python train.py --num_hidden_layers=13 --hidden_size=224 --num_attention_heads=4 --num_key_value_heads=4 --head_dim=64 --intermediate_size=896 --vocab_size=512 --hidden_act="squared_relu" --norm="rmsnorm" --norm_place="pre" --norm_eps=1e-05 --positions="rope" --rope_theta=42800.0 --rope_fraction=1.0 --qk_norm=true --attn_scale=0.149 --bias="none" --tie_word_embeddings="early" --parallel_block=false --extras=["local attention windows", "paired heads", "gated attention", "value embeddings", "hashed n-gram embeddings", "a smear gate", "an embedding shortcut", "learned residual scales", "skips across layers", "capped logits"] --init="uniform" --init_std_qkv=0.0331 --init_std_o=0.0 --init_std_up=0.0331 --init_std_down=0.0 --optimizer="muon_variant" --learning_rate=0.014 --beta1=0.95 --weight_decay=0.021 --lr_head=0.0104 --warmup_steps=82 --schedule="wsd" --decay_fraction=0.767 --decay_shape="linear" --final_lr_fraction=0.0 --batch_tokens=[32768, 65536, 131072] --max_seq_len=1024 --doc_mask=true --train_tokens=336000000 --max_steps=5123 --dataset="wikipedia_en"
Each number is 200 + 30 x the weight over its row's rms, rounded and kept within 0 to 999. Layers, rows and columns count from 0. The size before them is the row's rms in percent of the matrix's.

# layer 8 attention value, 256x224, rms 0.191, rows 193-224, columns 112-223
106,208,195,201,158,203,152,236,247,231,121,200,194,173,162,191,252,199,178,187,240,186,161,238,147,236,191,155,170,203,156,183,240,214,188,215,238,228,172,211,207,206,240,186,175,201,202,184,177,171,221,228,165,179,146,159,238,245,164,212,253,254,181,161,226,203,167,229,178,220,236,166,202,223,197,228,228,169,211,179,180,207,215,187,246,217,168,201,195,205,253,188,169,215,219,226,216,236,156,169,186,222,150,220,197,178,198,226,192,212,228,216,230
105,235,186,167,176,213,240,232,187,150,234,183,186,211,200,224,180,156,194,202,180,252,241,158,199,182,179,170,180,208,209,208,184,217,192,206,169,221,210,212,212,212,173,186,189,149,215,200,183,212,159,197,184,239,187,226,150,193,146,189,182,159,161,243,163,199,144,244,227,170,190,176,191,140,146,170,159,156,198,222,254,202,202,147,217,245,232,203,208,226,208,188,198,217,191,200,208,180,183,180,194,187,232,193,164,197,177,206,205,213,200,175,203
105,186,231,253,237,214,161,231,247,204,236,152,234,204,193,184,190,241,157,228,164,198,162,124,197,232,185,212,193,182,170,184,216,193,183,167,170,220,182,182,209,177,215,205,251,216,199,220,216,194,219,205,227,148,112,236,206,180,194,217,205,199,198,184,195,241,183,193,213,161,237,157,174,197,258,208,135,191,216,266,210,180,171,180,220,210,235,201,214,198,217,166,222,229,238,217,216,191,202,193,186,197,195,177,187,179,169,243,193,261,243,186,261
105,184,198,257,176,213,176,219,135,122,198,161,166,146,147,221,210,214,198,193,212,182,200,185,221,241,192,202,224,179,220,182,241,193,179,195,176,170,229,223,218,196,159,220,143,179,239,184,222,164,216,199,213,243,168,216,234,198,218,177,131,143,200,169,217,189,173,217,216,151,173,221,215,231,193,192,231,258,208,167,218,210,234,185,187,207,174,152,184,221,179,266,174,216,168,212,151,225,173,193,195,227,239,218,185,201,202,190,202,205,135,183,151
093,228,156,183,207,216,204,191,250,219,196,218,204,168,164,221,204,164,207,214,192,184,154,176,206,182,181,172,243,261,142,214,197,174,222,190,223,256,199,210,201,259,238,201,189,180,207,156,187,152,245,232,146,194,134,185,205,264,236,173,194,258,201,188,188,156,204,210,233,182,216,175,94,226,202,228,250,236,206,152,165,227,200,253,261,231,219,189,208,233,266,231,217,171,180,208,152,144,225,174,218,204,165,207,211,208,197,203,215,193,163,168,179
097,191,155,222,196,187,215,167,194,190,224,214,162,168,199,182,185,143,204,148,198,217,216,196,231,192,187,155,155,231,219,181,206,209,149,188,182,156,218,211,178,147,193,185,210,230,204,259,191,176,261,247,146,179,175,193,238,136,203,203,222,220,202,157,188,178,251,191,223,225,183,174,226,233,173,161,245,257,171,248,174,145,202,141,234,214,174,138,180,227,229,186,189,180,180,159,133,226,208,183,208,187,224,202,191,187,209,229,215,184,219,229,173
107,207,176,226,208,172,206,170,185,226,230,231,148,234,217,239,144,148,227,197,182,214,166,176,204,211,219,319,188,219,201,228,204,141,225,216,176,208,218,156,189,204,215,173,233,225,181,239,180,186,225,227,180,169,246,176,217,218,185,225,197,166,174,191,246,197,189,193,210,185,231,245,194,192,175,271,193,222,187,197,243,191,211,159,144,207,188,206,231,182,235,231,169,201,252,179,154,216,218,236,280,194,163,188,207,163,174,262,214,198,213,163,168
099,226,291,171,220,198,198,248,243,221,187,206,217,256,224,249,188,232,166,215,244,185,182,249,164,252,206,211,222,217,180,150,223,206,180,239,201,232,203,212,179,182,190,200,166,228,177,231,221,203,276,218,199,123,174,184,173,229,238,224,172,241,177,180,165,190,140,170,165,221,180,212,159,191,240,163,222,199,195,242,178,150,224,205,255,232,190,147,228,131,228,176,196,188,197,215,232,208,165,160,145,201,201,202,205,189,189,182,208,178,171,226,196
091,165,222,217,209,209,261,185,201,250,240,190,236,243,205,250,206,150,166,177,158,193,227,221,225,252,203,219,172,215,165,178,209,173,188,237,227,236,232,216,183,175,184,160,198,161,234,225,170,197,195,193,166,210,222,203,196,190,165,157,210,205,159,153,209,119,186,149,214,204,241,184,179,174,279,206,196,212,201,212,209,258,198,207,202,209,244,210,196,212,260,155,213,199,206,111,275,191,180,192,181,215,189,161,161,134,186,152,218,228,156,207,246
094,239,139,198,236,201,208,209,207,206,201,167,183,165,211,250,162,244,201,193,195,205,180,196,222,183,169,224,182,147,170,196,234,214,257,236,157,211,251,214,193,217,242,223,195,215,216,168,149,148,223,196,215,171,133,166,205,234,252,161,208,176,213,189,229,254,152,196,182,185,178,212,159,157,197,243,189,210,219,165,186,218,243,239,238,219,179,160,220,233,166,209,238,225,206,149,220,245,231,189,162,202,191,171,212,202,180,210,236,236,236,247,214
103,192,221,165,241,215,188,199,189,228,175,222,209,184,197,193,266,217,196,224,183,150,181,196,250,222,212,196,231,203,261,138,193,189,145,222,219,176,185,170,238,211,241,167,234,169,140,207,234,212,189,203,188,210,236,207,241,188,220,192,152,218,201,185,173,171,212,172,182,202,213,174,194,263,235,245,173,199,164,181,177,251,258,223,225,232,179,213,190,189,167,215,253,196,209,158,255,210,186,199,178,195,215,236,203,187,188,208,152,155,251,208,237
097,184,243,249,199,190,214,182,207,166,228,231,228,208,192,207,232,170,232,199,200,228,204,196,158,154,200,267,140,183,232,197,193,168,235,185,184,266,225,207,160,254,211,269,202,229,148,187,221,184,268,189,241,164,171,176,219,266,218,194,239,228,234,252,186,254,286,170,212,166,174,241,186,207,241,189,213,127,261,175,157,153,150,183,213,222,182,210,163,213,166,226,204,221,167,210,210,269,220,170,207,231,170,218,189,224,180,230,172,205,173,223,212
094,183,201,235,212,206,192,193,183,208,167,257,149,227,184,166,173,208,167,212,207,172,187,234,194,190,183,189,139,221,159,212,193,189,155,206,177,232,231,181,154,203,186,217,191,200,227,229,172,214,204,227,169,220,124,171,227,215,216,238,255,180,234,225,233,239,176,259,226,228,188,215,230,191,172,211,278,246,157,181,228,184,179,198,194,160,242,209,240,196,167,238,196,130,109,204,167,204,201,206,218,158,212,172,179,191,223,250,169,199,208,204,165
104,193,240,171,166,145,167,180,177,203,259,231,242,158,166,181,211,174,190,197,250,152,211,245,199,172,217,209,171,144,220,136,184,243,207,184,226,244,177,203,170,218,197,166,177,262,147,220,215,189,214,169,232,210,171,174,215,153,197,186,196,186,180,228,209,254,191,192,256,185,190,190,186,212,196,219,242,153,223,218,170,170,207,143,213,198,201,165,179,139,261,198,185,203,188,199,194,171,201,172,251,186,170,169,260,201,202,180,178,141,229,198,171
108,143,232,180,139,204,215,207,194,216,156,187,212,151,200,215,221,244,168,245,158,185,214,196,213,259,123,204,251,206,214,214,201,251,219,187,194,234,151,199,230,249,228,174,206,177,144,192,223,264,240,205,215,177,272,233,192,188,195,209,185,184,198,251,207,173,276,203,162,182,175,199,187,214,258,177,170,242,174,155,191,172,219,206,174,218,158,215,182,207,174,237,205,186,222,205,212,251,224,182,130,161,181,203,190,191,251,183,193,195,176,207,224
098,179,127,179,215,262,219,205,197,209,192,240,181,194,159,144,191,209,192,237,211,199,173,207,230,204,243,231,191,245,242,234,202,207,198,219,145,193,205,223,222,189,187,208,182,170,237,211,191,182,221,232,212,192,192,181,174,189,195,184,165,226,209,142,231,183,213,217,189,200,174,231,204,219,178,182,175,260,153,172,207,221,264,156,209,255,179,195,250,218,230,207,248,205,174,206,114,263,172,212,248,186,169,168,167,227,184,189,190,242,222,214,234
104,241,194,167,196,217,187,207,225,174,222,178,220,220,188,237,215,216,192,185,202,220,187,232,186,200,226,222,194,191,196,162,207,186,272,267,220,228,172,202,224,226,152,177,176,204,207,219,177,199,165,153,190,170,171,135,202,249,175,183,185,162,205,141,263,158,212,230,187,198,232,201,214,207,195,228,210,160,234,205,221,205,186,225,178,190,191,204,208,191,221,169,233,186,296,202,176,238,205,220,128,171,157,216,171,229,256,198,206,269,176,225,203
091,190,206,115,202,224,180,125,240,175,226,190,230,227,155,178,179,208,161,166,203,157,150,196,226,212,231,173,202,187,229,202,206,190,136,233,223,247,156,183,171,265,193,263,209,204,199,198,168,226,171,228,236,224,193,200,253,175,236,158,219,232,194,175,242,210,235,215,186,219,176,210,268,195,150,196,245,184,182,219,172,177,176,171,152,187,182,209,217,197,216,188,142,192,203,223,215,209,164,176,176,156,184,212,278,223,155,245,258,202,191,210,176
094,207,188,186,215,226,207,196,130,207,189,202,229,169,187,182,172,241,134,271,213,187,199,220,197,213,172,249,177,231,239,223,208,186,204,158,228,163,189,243,184,183,205,157,186,152,205,186,233,216,217,177,182,256,237,197,183,253,165,166,204,168,195,234,176,150,225,224,184,162,183,123,223,244,231,231,191,295,161,197,167,223,191,160,115,186,165,210,181,203,158,255,162,208,198,202,177,251,176,206,229,217,202,200,185,198,225,221,204,155,175,199,172
093,173,190,188,216,181,208,181,234,205,201,172,151,192,204,193,250,159,148,191,190,197,226,217,160,232,215,252,264,251,241,180,212,151,243,180,180,239,211,151,164,190,128,199,218,212,197,167,129,203,181,219,224,219,155,188,269,256,214,241,194,141,194,188,167,147,219,214,187,178,208,223,181,248,177,201,209,222,206,224,209,198,221,217,258,213,211,150,226,160,194,212,190,228,157,184,217,176,240,144,180,247,229,227,195,225,213,169,176,137,174,200,217
111,171,202,197,213,216,201,174,202,144,197,194,226,182,209,176,188,227,197,197,168,203,182,143,231,190,170,254,183,281,178,183,182,170,235,156,288,228,195,216,235,151,225,295,151,246,207,130,194,219,163,168,226,217,208,183,236,183,184,209,130,222,205,230,204,206,206,196,183,176,167,216,230,164,215,163,208,199,231,114,153,202,144,169,195,219,215,202,206,165,261,181,199,189,152,164,248,184,224,213,227,196,186,191,217,183,189,143,215,188,203,203,180
099,185,198,200,232,172,200,175,210,233,235,210,149,219,172,209,198,168,182,224,217,183,205,202,163,251,215,201,144,188,138,119,200,178,230,179,178,189,188,162,198,267,224,177,157,204,189,129,145,177,162,177,222,122,164,200,214,215,199,182,237,253,147,202,208,208,245,193,212,204,161,246,196,213,181,212,204,228,230,235,150,169,234,193,208,243,179,196,178,213,200,168,232,181,200,232,239,234,202,220,166,157,206,158,241,208,253,237,179,218,188,206,220
097,186,227,234,228,187,178,210,241,178,194,210,161,200,207,177,226,153,167,197,208,300,222,202,151,228,217,178,190,192,178,165,200,187,182,189,170,177,200,236,110,183,195,212,175,199,180,244,174,208,131,210,172,181,191,167,186,165,190,224,186,192,199,216,145,204,276,196,192,226,187,184,169,182,205,179,193,252,212,162,157,171,169,203,190,159,156,214,258,272,173,237,147,217,194,190,213,193,197,224,258,193,201,198,243,220,230,169,202,163,159,268,207
100,226,251,244,232,218,247,216,210,191,160,233,246,221,191,222,187,231,203,202,181,172,194,209,205,197,219,244,190,196,179,212,211,182,179,206,273,211,216,223,276,174,207,174,143,197,168,181,180,207,219,181,205,213,193,194,149,179,179,172,176,226,207,242,217,271,184,181,251,209,263,216,223,209,173,229,193,249,193,168,192,161,165,197,210,155,255,183,225,184,184,204,212,118,223,217,232,188,217,209,208,250,168,172,198,203,196,176,263,214,233,181,185
098,216,195,219,170,155,222,257,242,149,220,189,194,209,195,221,241,222,200,188,186,275,214,210,185,175,236,199,235,210,183,227,211,221,204,181,233,161,244,226,247,170,197,198,229,217,240,174,192,184,219,207,200,255,183,242,163,194,190,215,189,185,222,230,249,198,136,209,167,165,216,194,200,214,199,189,137,214,211,220,235,220,155,125,181,241,214,210,211,257,205,182,193,186,199,163,204,124,170,283,215,240,221,242,181,215,172,175,216,184,167,202,133
097,222,251,182,196,196,177,191,194,191,240,227,206,165,237,183,171,251,136,212,219,145,233,191,204,186,148,242,234,152,208,241,166,138,209,208,197,209,205,213,242,207,175,212,207,192,190,162,254,199,176,173,248,170,241,242,218,189,168,155,178,211,211,215,155,158,197,142,135,226,235,215,173,203,136,230,194,201,188,250,192,181,191,177,170,127,193,182,183,184,175,181,220,198,187,189,201,200,217,195,199,215,244,177,177,198,225,227,207,215,193,200,183
103,275,189,133,195,207,247,201,195,227,218,225,192,221,215,226,202,205,178,182,223,207,206,245,271,212,163,231,258,213,179,214,204,212,194,176,267,194,229,209,230,170,196,192,156,180,212,161,142,213,196,186,191,222,231,226,177,193,165,189,191,227,199,174,124,191,181,183,172,231,149,190,227,201,253,249,218,236,193,210,179,209,156,171,223,156,190,271,182,239,212,211,205,221,270,195,228,194,223,163,158,197,245,272,213,229,192,198,166,154,199,166,205
113,196,215,176,167,218,232,204,206,223,212,242,276,220,204,112,187,170,188,162,185,234,217,185,203,261,210,149,226,162,212,197,199,165,238,227,157,175,216,196,176,148,253,231,140,198,218,232,272,191,249,157,183,189,172,206,143,171,262,224,208,233,179,173,161,169,184,220,191,210,192,196,201,241,206,169,180,221,165,227,185,222,204,212,171,253,160,229,238,227,205,235,209,179,218,191,231,226,164,162,239,193,222,191,154,238,214,161,226,147,178,153,229
098,173,148,185,224,170,214,226,151,190,171,153,220,179,158,193,172,226,242,248,215,194,238,234,240,191,194,187,153,196,224,205,166,168,201,174,207,228,233,233,206,146,238,115,229,195,181,194,248,204,122,217,220,213,217,137,196,224,254,239,182,230,167,210,222,190,223,205,224,210,182,199,209,199,195,165,226,230,188,221,197,228,206,249,159,216,263,196,215,180,180,165,171,221,208,197,240,227,263,184,140,234,127,206,208,264,243,158,222,199,205,168,216
098,192,171,211,161,241,208,195,194,221,224,149,192,174,187,155,200,181,184,262,208,235,182,200,241,193,181,173,211,212,207,252,178,176,195,180,217,182,224,169,281,192,205,173,211,167,230,201,216,190,202,213,235,219,227,155,206,174,198,186,184,195,200,183,102,194,189,213,231,183,209,210,232,153,225,200,170,197,152,189,155,203,231,185,214,231,243,212,161,168,176,215,185,188,276,161,213,210,135,207,174,228,140,225,173,147,236,172,180,148,225,225,209
095,194,214,224,148,240,186,231,232,156,219,199,206,211,258,170,167,182,188,207,203,160,171,265,233,216,146,170,191,191,218,170,163,176,166,186,208,211,183,236,199,195,194,201,265,217,207,185,183,234,237,214,238,195,225,206,174,202,202,202,177,195,215,228,190,231,137,221,205,177,209,217,180,153,201,224,157,204,197,196,239,213,223,214,156,185,193,156,204,194,206,187,193,181,207,233,176,200,130,176,245,219,260,206,211,171,201,139,188,214,238,174,221
096,213,192,233,197,156,221,188,180,165,225,194,245,248,180,206,179,215,207,217,201,200,178,251,210,183,211,161,201,229,199,207,199,201,188,233,166,197,210,207,199,199,218,172,175,170,193,210,210,197,294,232,185,199,223,160,267,211,200,179,198,219,149,180,213,190,196,194,155,223,171,202,250,207,200,243,207,218,186,142,174,218,169,216,198,181,188,162,148,207,237,247,237,216,216,207,226,162,181,169,204,210,226,196,150,169,229,198,193,144,225,225,187
# layer 8 attention output (transposed), 256x224, rms 0.16, rows 193-223, columns 112-223
107,179,205,211,195,213,178,226,176,187,153,194,192,169,186,176,190,162,207,228,227,179,254,218,183,179,204,203,193,188,206,177,190,236,226,187,253,159,269,206,209,270,194,233,309,200,213,166,240,179,157,195,223,227,179,246,185,225,164,124,195,247,202,167,173,234,182,180,228,220,233,202,249,238,186,166,208,208,198,184,218,173,191,178,205,210,156,188,195,214,301,243,177,172,205,228,195,156,176,174,199,191,203,193,152,179,192,200,184,184,215,167,226
107,171,242,176,206,191,266,208,213,188,232,171,163,239,215,196,247,227,175,178,174,224,188,238,168,202,193,204,170,249,199,231,230,228,220,164,173,181,231,187,236,214,175,154,155,200,164,175,211,162,189,168,190,217,256,233,254,221,154,220,205,202,188,196,235,196,165,128,195,148,142,212,184,207,238,211,161,172,226,198,199,228,160,273,168,221,197,220,206,197,234,243,177,251,209,182,234,229,210,225,210,195,179,183,228,177,155,185,192,171,178,193,188
100,165,194,238,202,175,222,227,176,184,187,154,157,228,161,185,183,193,190,144,181,147,165,225,202,206,196,131,198,194,161,243,210,211,239,194,214,136,195,152,200,237,240,182,209,186,190,180,184,158,246,221,227,200,241,192,157,207,211,257,190,231,244,196,225,168,190,202,180,242,186,164,212,232,225,235,219,209,196,204,184,207,206,145,165,210,224,267,234,158,269,243,187,162,178,211,182,211,169,188,182,213,196,234,171,206,168,218,200,191,200,218,174
105,177,153,203,161,187,218,184,181,207,228,220,216,218,192,199,221,247,154,140,267,229,210,217,220,181,204,211,226,194,191,173,195,185,184,232,170,268,174,192,271,227,227,209,160,215,143,229,206,210,179,221,143,184,220,172,203,228,206,224,235,186,200,192,169,226,171,187,175,219,132,187,193,164,229,213,190,129,209,262,214,190,161,188,249,217,163,203,191,190,298,203,245,188,214,157,191,167,190,230,214,207,234,230,158,244,217,215,209,203,240,224,194
098,178,212,227,199,148,189,249,188,227,225,207,207,178,236,180,207,167,193,116,191,201,247,198,182,229,196,216,235,262,193,190,171,153,203,210,206,197,270,273,180,208,236,230,228,209,225,179,225,175,165,230,199,197,232,186,239,235,201,179,207,236,194,165,222,212,197,175,192,227,245,219,175,203,228,183,207,246,232,225,191,167,157,171,235,223,169,172,261,145,153,263,171,187,179,214,230,193,178,167,213,210,199,220,176,222,181,211,182,189,205,193,199
094,164,193,178,128,177,158,195,205,205,226,204,229,250,177,189,222,202,175,198,194,200,192,215,166,228,160,266,247,210,184,235,230,176,199,159,215,163,203,197,209,200,181,244,229,148,184,223,211,196,173,155,186,167,232,225,158,185,204,214,193,221,178,207,233,167,173,190,214,188,220,200,184,186,201,163,210,206,239,235,179,230,148,172,207,191,188,199,140,173,235,211,173,193,188,193,170,194,178,239,182,191,228,243,110,212,258,178,210,160,235,228,221
092,199,160,192,204,241,219,184,196,209,201,249,189,185,191,205,197,206,195,239,184,171,239,247,214,154,172,196,160,187,202,182,206,210,167,215,198,177,171,224,216,187,167,235,282,193,238,229,198,160,212,227,220,201,248,182,212,180,162,238,171,205,244,200,219,218,196,212,228,220,245,163,198,218,211,237,186,207,214,203,211,236,209,161,162,245,219,161,203,220,200,236,205,223,195,192,196,235,176,218,255,191,206,161,168,175,228,185,207,171,185,214,211
104,230,216,234,230,198,161,219,223,192,146,196,225,213,178,191,151,215,193,219,198,222,217,201,215,166,175,188,227,200,210,250,195,236,205,225,230,213,216,205,204,204,246,211,255,190,214,214,229,167,193,228,200,226,171,218,138,243,162,162,191,236,150,176,151,218,232,214,188,253,198,257,135,210,223,187,256,197,190,223,206,177,190,191,256,201,161,158,214,167,260,218,199,184,255,185,224,203,223,161,196,173,179,210,182,224,188,215,152,231,166,227,228
085,249,229,239,161,219,202,192,214,206,248,215,207,208,162,251,159,212,210,222,215,241,209,164,190,234,204,147,164,223,199,256,215,179,150,139,242,188,225,216,169,202,258,187,195,182,182,175,195,153,199,224,189,218,229,212,211,197,179,235,173,219,233,194,220,180,229,171,174,206,204,211,164,269,282,199,170,192,255,262,253,153,145,160,163,194,195,223,198,207,165,212,223,224,187,173,188,154,238,202,164,141,230,202,200,189,219,118,164,177,179,237,194
091,224,196,191,192,213,186,216,219,234,263,190,183,192,207,179,169,224,224,226,191,203,242,215,181,216,229,216,151,197,158,172,221,260,242,223,227,198,181,213,233,231,210,212,198,206,226,190,172,194,192,221,182,174,264,224,239,273,224,227,214,197,216,154,202,259,182,193,177,222,162,221,149,182,202,229,190,179,167,216,184,216,201,164,181,241,160,214,216,195,171,248,202,205,205,258,154,211,227,211,184,225,187,228,248,177,213,172,139,254,196,192,152
103,186,164,153,169,194,176,156,190,202,185,179,252,224,171,216,215,123,222,236,234,185,156,230,205,224,222,178,174,216,192,232,170,205,218,187,151,161,238,158,189,210,185,207,201,217,168,160,232,227,203,221,229,260,202,211,181,195,209,208,243,218,176,218,237,198,183,191,174,185,224,225,179,271,177,192,208,180,242,200,207,229,168,170,218,244,211,222,202,155,186,171,198,175,193,203,199,173,208,130,224,162,176,155,167,195,183,196,239,235,191,222,209
090,158,166,193,204,227,201,186,142,190,165,214,192,183,197,168,194,201,214,161,154,183,200,231,222,217,187,195,201,186,205,182,158,215,202,218,257,154,148,218,138,237,243,224,198,237,188,221,198,203,199,227,229,211,197,187,200,197,206,175,176,207,187,160,166,205,199,163,208,176,222,184,218,136,174,186,190,203,272,163,173,144,224,146,160,209,201,162,233,199,229,242,225,197,178,218,182,157,169,200,235,204,203,225,183,262,215,217,167,278,221,205,211
091,191,220,236,138,159,180,223,185,232,217,187,152,231,180,181,201,218,189,184,185,239,205,159,210,222,153,250,248,161,200,127,194,158,183,175,161,172,199,196,201,230,201,213,187,189,187,212,146,210,201,189,210,103,202,192,204,236,236,182,240,146,177,210,157,208,218,220,179,214,200,197,223,135,160,255,208,208,242,181,154,112,195,206,191,236,237,230,214,148,234,152,187,216,243,185,184,169,180,201,226,206,230,156,154,166,215,213,185,181,244,180,256
103,210,186,183,197,207,233,217,217,162,214,195,192,174,193,190,169,299,198,121,197,180,195,176,189,193,209,204,201,211,224,187,182,273,151,204,222,168,176,250,193,130,237,235,225,203,175,158,181,183,133,160,187,232,211,236,211,191,202,149,205,226,190,173,173,232,201,244,158,158,232,209,242,237,206,219,216,218,205,216,183,197,251,197,143,216,228,181,216,215,235,179,183,151,214,192,168,207,170,220,226,244,201,148,234,177,205,185,159,191,176,212,149
106,215,187,241,131,169,205,184,230,178,154,185,183,220,190,226,207,211,249,226,250,202,217,214,203,188,205,209,212,182,136,177,163,208,182,214,233,194,161,184,267,256,179,188,142,179,178,203,215,211,231,234,223,261,184,155,228,200,255,193,222,214,184,189,227,150,199,239,191,223,195,252,164,244,167,213,207,217,201,185,217,189,178,215,214,166,201,204,220,157,154,202,181,182,152,216,161,229,218,173,165,170,185,219,204,222,241,163,230,223,187,234,254
093,193,202,203,150,210,212,186,209,201,196,171,164,187,214,200,210,206,244,237,177,210,209,189,136,202,202,222,180,198,260,175,254,187,257,215,204,206,218,174,248,249,162,196,166,204,215,204,217,207,217,205,202,223,202,188,208,180,199,155,148,178,247,223,235,204,196,182,168,187,191,168,184,165,307,172,167,218,224,203,202,281,243,196,154,210,224,248,236,146,176,231,220,222,184,206,208,184,196,161,195,190,220,226,237,152,203,202,233,237,214,222,233
103,218,196,204,238,174,200,208,235,203,171,229,198,166,195,247,214,280,163,218,188,227,224,149,197,166,227,241,226,216,204,197,169,215,231,204,236,214,202,243,204,183,200,230,205,254,269,235,208,265,203,173,171,243,205,178,179,204,192,207,228,211,218,187,201,184,225,213,220,202,224,200,215,200,194,229,205,185,182,209,165,192,219,166,199,204,163,186,197,221,188,206,175,243,241,232,171,182,200,171,214,143,189,228,186,236,228,170,194,180,178,175,215
086,221,198,182,244,176,189,173,182,208,176,206,237,152,167,171,218,190,232,195,216,218,219,163,182,159,205,175,209,156,265,160,189,191,203,145,225,144,237,215,167,196,204,222,184,233,226,174,224,260,249,220,229,231,200,207,193,184,189,153,197,156,207,230,182,195,199,232,199,209,210,223,213,179,219,195,196,203,137,197,170,225,199,188,185,254,194,178,209,185,293,134,174,188,173,185,200,205,203,172,227,200,266,179,181,211,223,243,173,179,171,182,227
092,175,219,253,175,193,198,146,189,201,205,202,229,170,213,220,226,183,192,217,210,232,202,201,221,141,155,236,189,171,261,184,190,220,209,178,208,242,227,206,239,155,191,181,179,215,166,222,185,192,217,193,184,187,171,160,195,204,225,200,200,235,194,168,195,182,177,213,227,207,186,162,191,243,231,185,176,186,205,197,203,219,206,186,212,182,248,247,204,239,93,194,170,188,236,218,147,197,231,195,215,186,216,204,211,113,249,201,173,178,226,217,218
093,235,176,200,178,219,235,208,233,164,213,192,193,250,250,198,191,160,210,178,184,174,148,200,208,205,219,255,191,189,218,185,161,182,240,160,217,167,185,177,184,190,156,196,197,208,189,232,173,206,194,185,214,197,186,201,180,203,173,211,243,180,203,216,253,177,193,195,236,114,248,175,238,266,203,226,192,211,190,256,184,188,212,197,253,177,230,168,189,220,223,185,189,239,231,210,201,200,226,210,213,180,187,209,242,210,125,225,149,268,168,221,239
115,174,158,207,222,211,197,172,220,201,263,205,210,213,258,170,228,224,203,147,197,205,195,229,204,213,175,144,212,236,224,187,160,208,151,224,221,194,174,232,252,229,159,168,200,192,184,226,200,251,186,203,170,186,192,199,248,212,196,181,179,244,178,186,215,195,161,224,234,198,224,233,250,140,217,206,221,203,240,190,223,172,193,143,169,165,215,181,237,230,298,159,158,174,187,183,198,215,127,226,207,195,191,186,230,270,226,215,229,250,175,186,177
103,166,177,207,157,190,216,267,151,198,161,197,180,195,205,174,193,205,206,192,189,165,177,213,128,218,169,187,227,179,146,213,173,188,209,188,215,156,194,238,177,223,211,196,269,195,228,218,267,219,230,206,205,259,145,189,131,174,176,216,207,183,200,215,164,150,194,201,200,202,141,241,218,195,187,212,214,198,210,223,191,148,217,171,159,201,139,187,170,195,195,190,228,232,214,174,266,246,182,206,213,182,223,223,145,190,196,237,208,223,221,195,190
088,158,162,201,180,152,169,217,223,199,182,240,180,252,222,180,250,226,170,179,185,285,206,191,225,227,170,225,227,145,216,174,177,218,188,196,203,251,164,154,215,224,208,163,172,159,160,244,191,210,204,224,196,170,192,202,209,223,190,160,209,209,188,196,202,195,165,182,220,138,200,207,178,222,207,237,242,225,239,144,210,161,166,159,196,139,190,195,223,199,207,235,237,212,238,170,225,261,210,177,196,224,196,212,187,216,157,217,192,235,195,222,242
100,197,206,236,244,233,239,172,205,227,170,241,168,187,219,218,170,169,192,168,167,134,225,180,193,192,219,149,218,187,189,197,175,203,193,240,180,195,186,248,250,135,204,196,240,228,196,197,177,185,214,224,126,122,245,190,150,180,175,213,202,235,220,172,209,195,191,218,203,204,244,184,223,160,228,197,199,182,211,147,184,185,238,202,186,212,248,238,215,239,194,181,175,143,240,150,158,230,196,193,178,207,169,205,223,254,192,245,205,215,181,172,245
098,143,218,191,169,208,194,239,205,229,260,201,237,203,212,207,222,195,248,175,233,189,170,286,192,198,219,213,180,168,228,197,249,148,168,204,214,231,219,145,200,175,179,193,213,151,180,163,181,143,199,200,170,207,219,187,197,196,192,237,221,166,215,192,166,221,202,163,217,168,190,209,199,183,237,206,223,230,210,199,188,230,208,229,217,198,184,180,204,230,259,202,179,178,154,160,206,228,221,257,180,181,226,242,227,201,207,191,252,220,219,195,163
092,247,162,242,226,171,192,235,246,199,159,191,196,201,243,207,206,166,181,207,206,174,247,198,210,184,146,206,231,192,177,255,152,215,207,208,160,199,189,187,220,234,249,186,221,182,171,207,221,190,193,199,225,246,229,159,185,202,175,173,215,200,201,252,190,164,178,186,198,198,244,201,152,242,189,230,182,202,134,165,148,195,218,147,205,182,157,217,169,212,137,191,173,262,175,229,132,134,157,219,206,177,177,186,205,174,184,190,185,245,216,177,150
100,136,172,217,258,201,185,227,214,204,231,206,186,231,206,215,222,169,197,251,207,188,200,214,171,214,231,176,279,206,237,203,186,202,246,147,208,186,217,227,241,218,145,204,147,198,171,211,223,209,188,167,203,213,203,180,203,204,194,193,198,216,198,242,204,204,233,244,206,213,196,227,197,231,148,200,187,171,234,228,236,192,201,218,217,166,173,222,148,234,123,259,238,187,211,215,220,166,260,146,192,180,219,245,246,182,191,220,193,245,234,182,282
113,181,224,161,242,204,200,192,179,174,199,217,270,253,182,258,248,285,235,229,204,175,172,171,187,226,192,124,150,158,238,211,227,154,182,209,203,249,235,237,209,217,236,188,85,194,162,175,229,207,175,212,199,226,254,151,194,187,191,217,206,224,180,185,236,244,220,196,189,237,231,249,193,246,205,154,221,199,233,166,233,284,192,202,181,198,221,236,244,171,162,198,244,208,190,254,196,183,233,210,170,183,201,167,190,160,212,182,185,171,224,223,198
093,168,163,216,240,211,206,212,198,199,174,181,183,215,178,131,171,175,177,247,232,161,199,195,162,216,172,203,176,240,202,129,176,200,228,193,198,151,177,202,189,135,186,198,219,137,180,225,121,209,156,199,175,205,177,232,194,193,209,210,185,205,192,218,217,208,258,206,192,184,203,139,261,208,174,219,267,227,161,229,165,195,150,195,206,180,183,251,164,176,108,189,180,200,234,207,229,269,165,179,185,195,209,178,203,151,189,189,212,233,174,178,231
093,223,237,157,174,223,213,207,162,190,219,201,228,216,197,182,181,183,244,211,208,203,203,205,198,202,218,183,177,186,251,216,186,208,239,221,167,227,250,158,204,172,154,168,191,133,155,271,222,230,212,287,196,206,202,191,143,179,217,199,166,212,153,192,232,208,178,234,184,219,153,199,197,247,152,182,187,203,186,222,180,228,158,205,149,237,284,258,169,227,170,201,193,185,235,218,241,186,179,203,186,190,190,254,226,135,188,194,248,194,247,211,163
096,263,221,182,136,215,206,176,196,193,149,176,207,233,168,227,207,196,142,166,266,212,190,221,223,205,167,154,161,207,196,208,202,194,221,188,200,222,168,161,202,201,219,141,123,216,212,207,193,230,219,246,241,237,234,162,189,212,242,193,187,216,208,222,198,220,224,223,212,283,174,241,189,168,177,185,227,199,225,158,295,167,128,183,202,191,209,201,224,209,255,148,154,221,215,208,229,166,178,200,177,211,201,195,217,170,185,193,169,188,181,199,186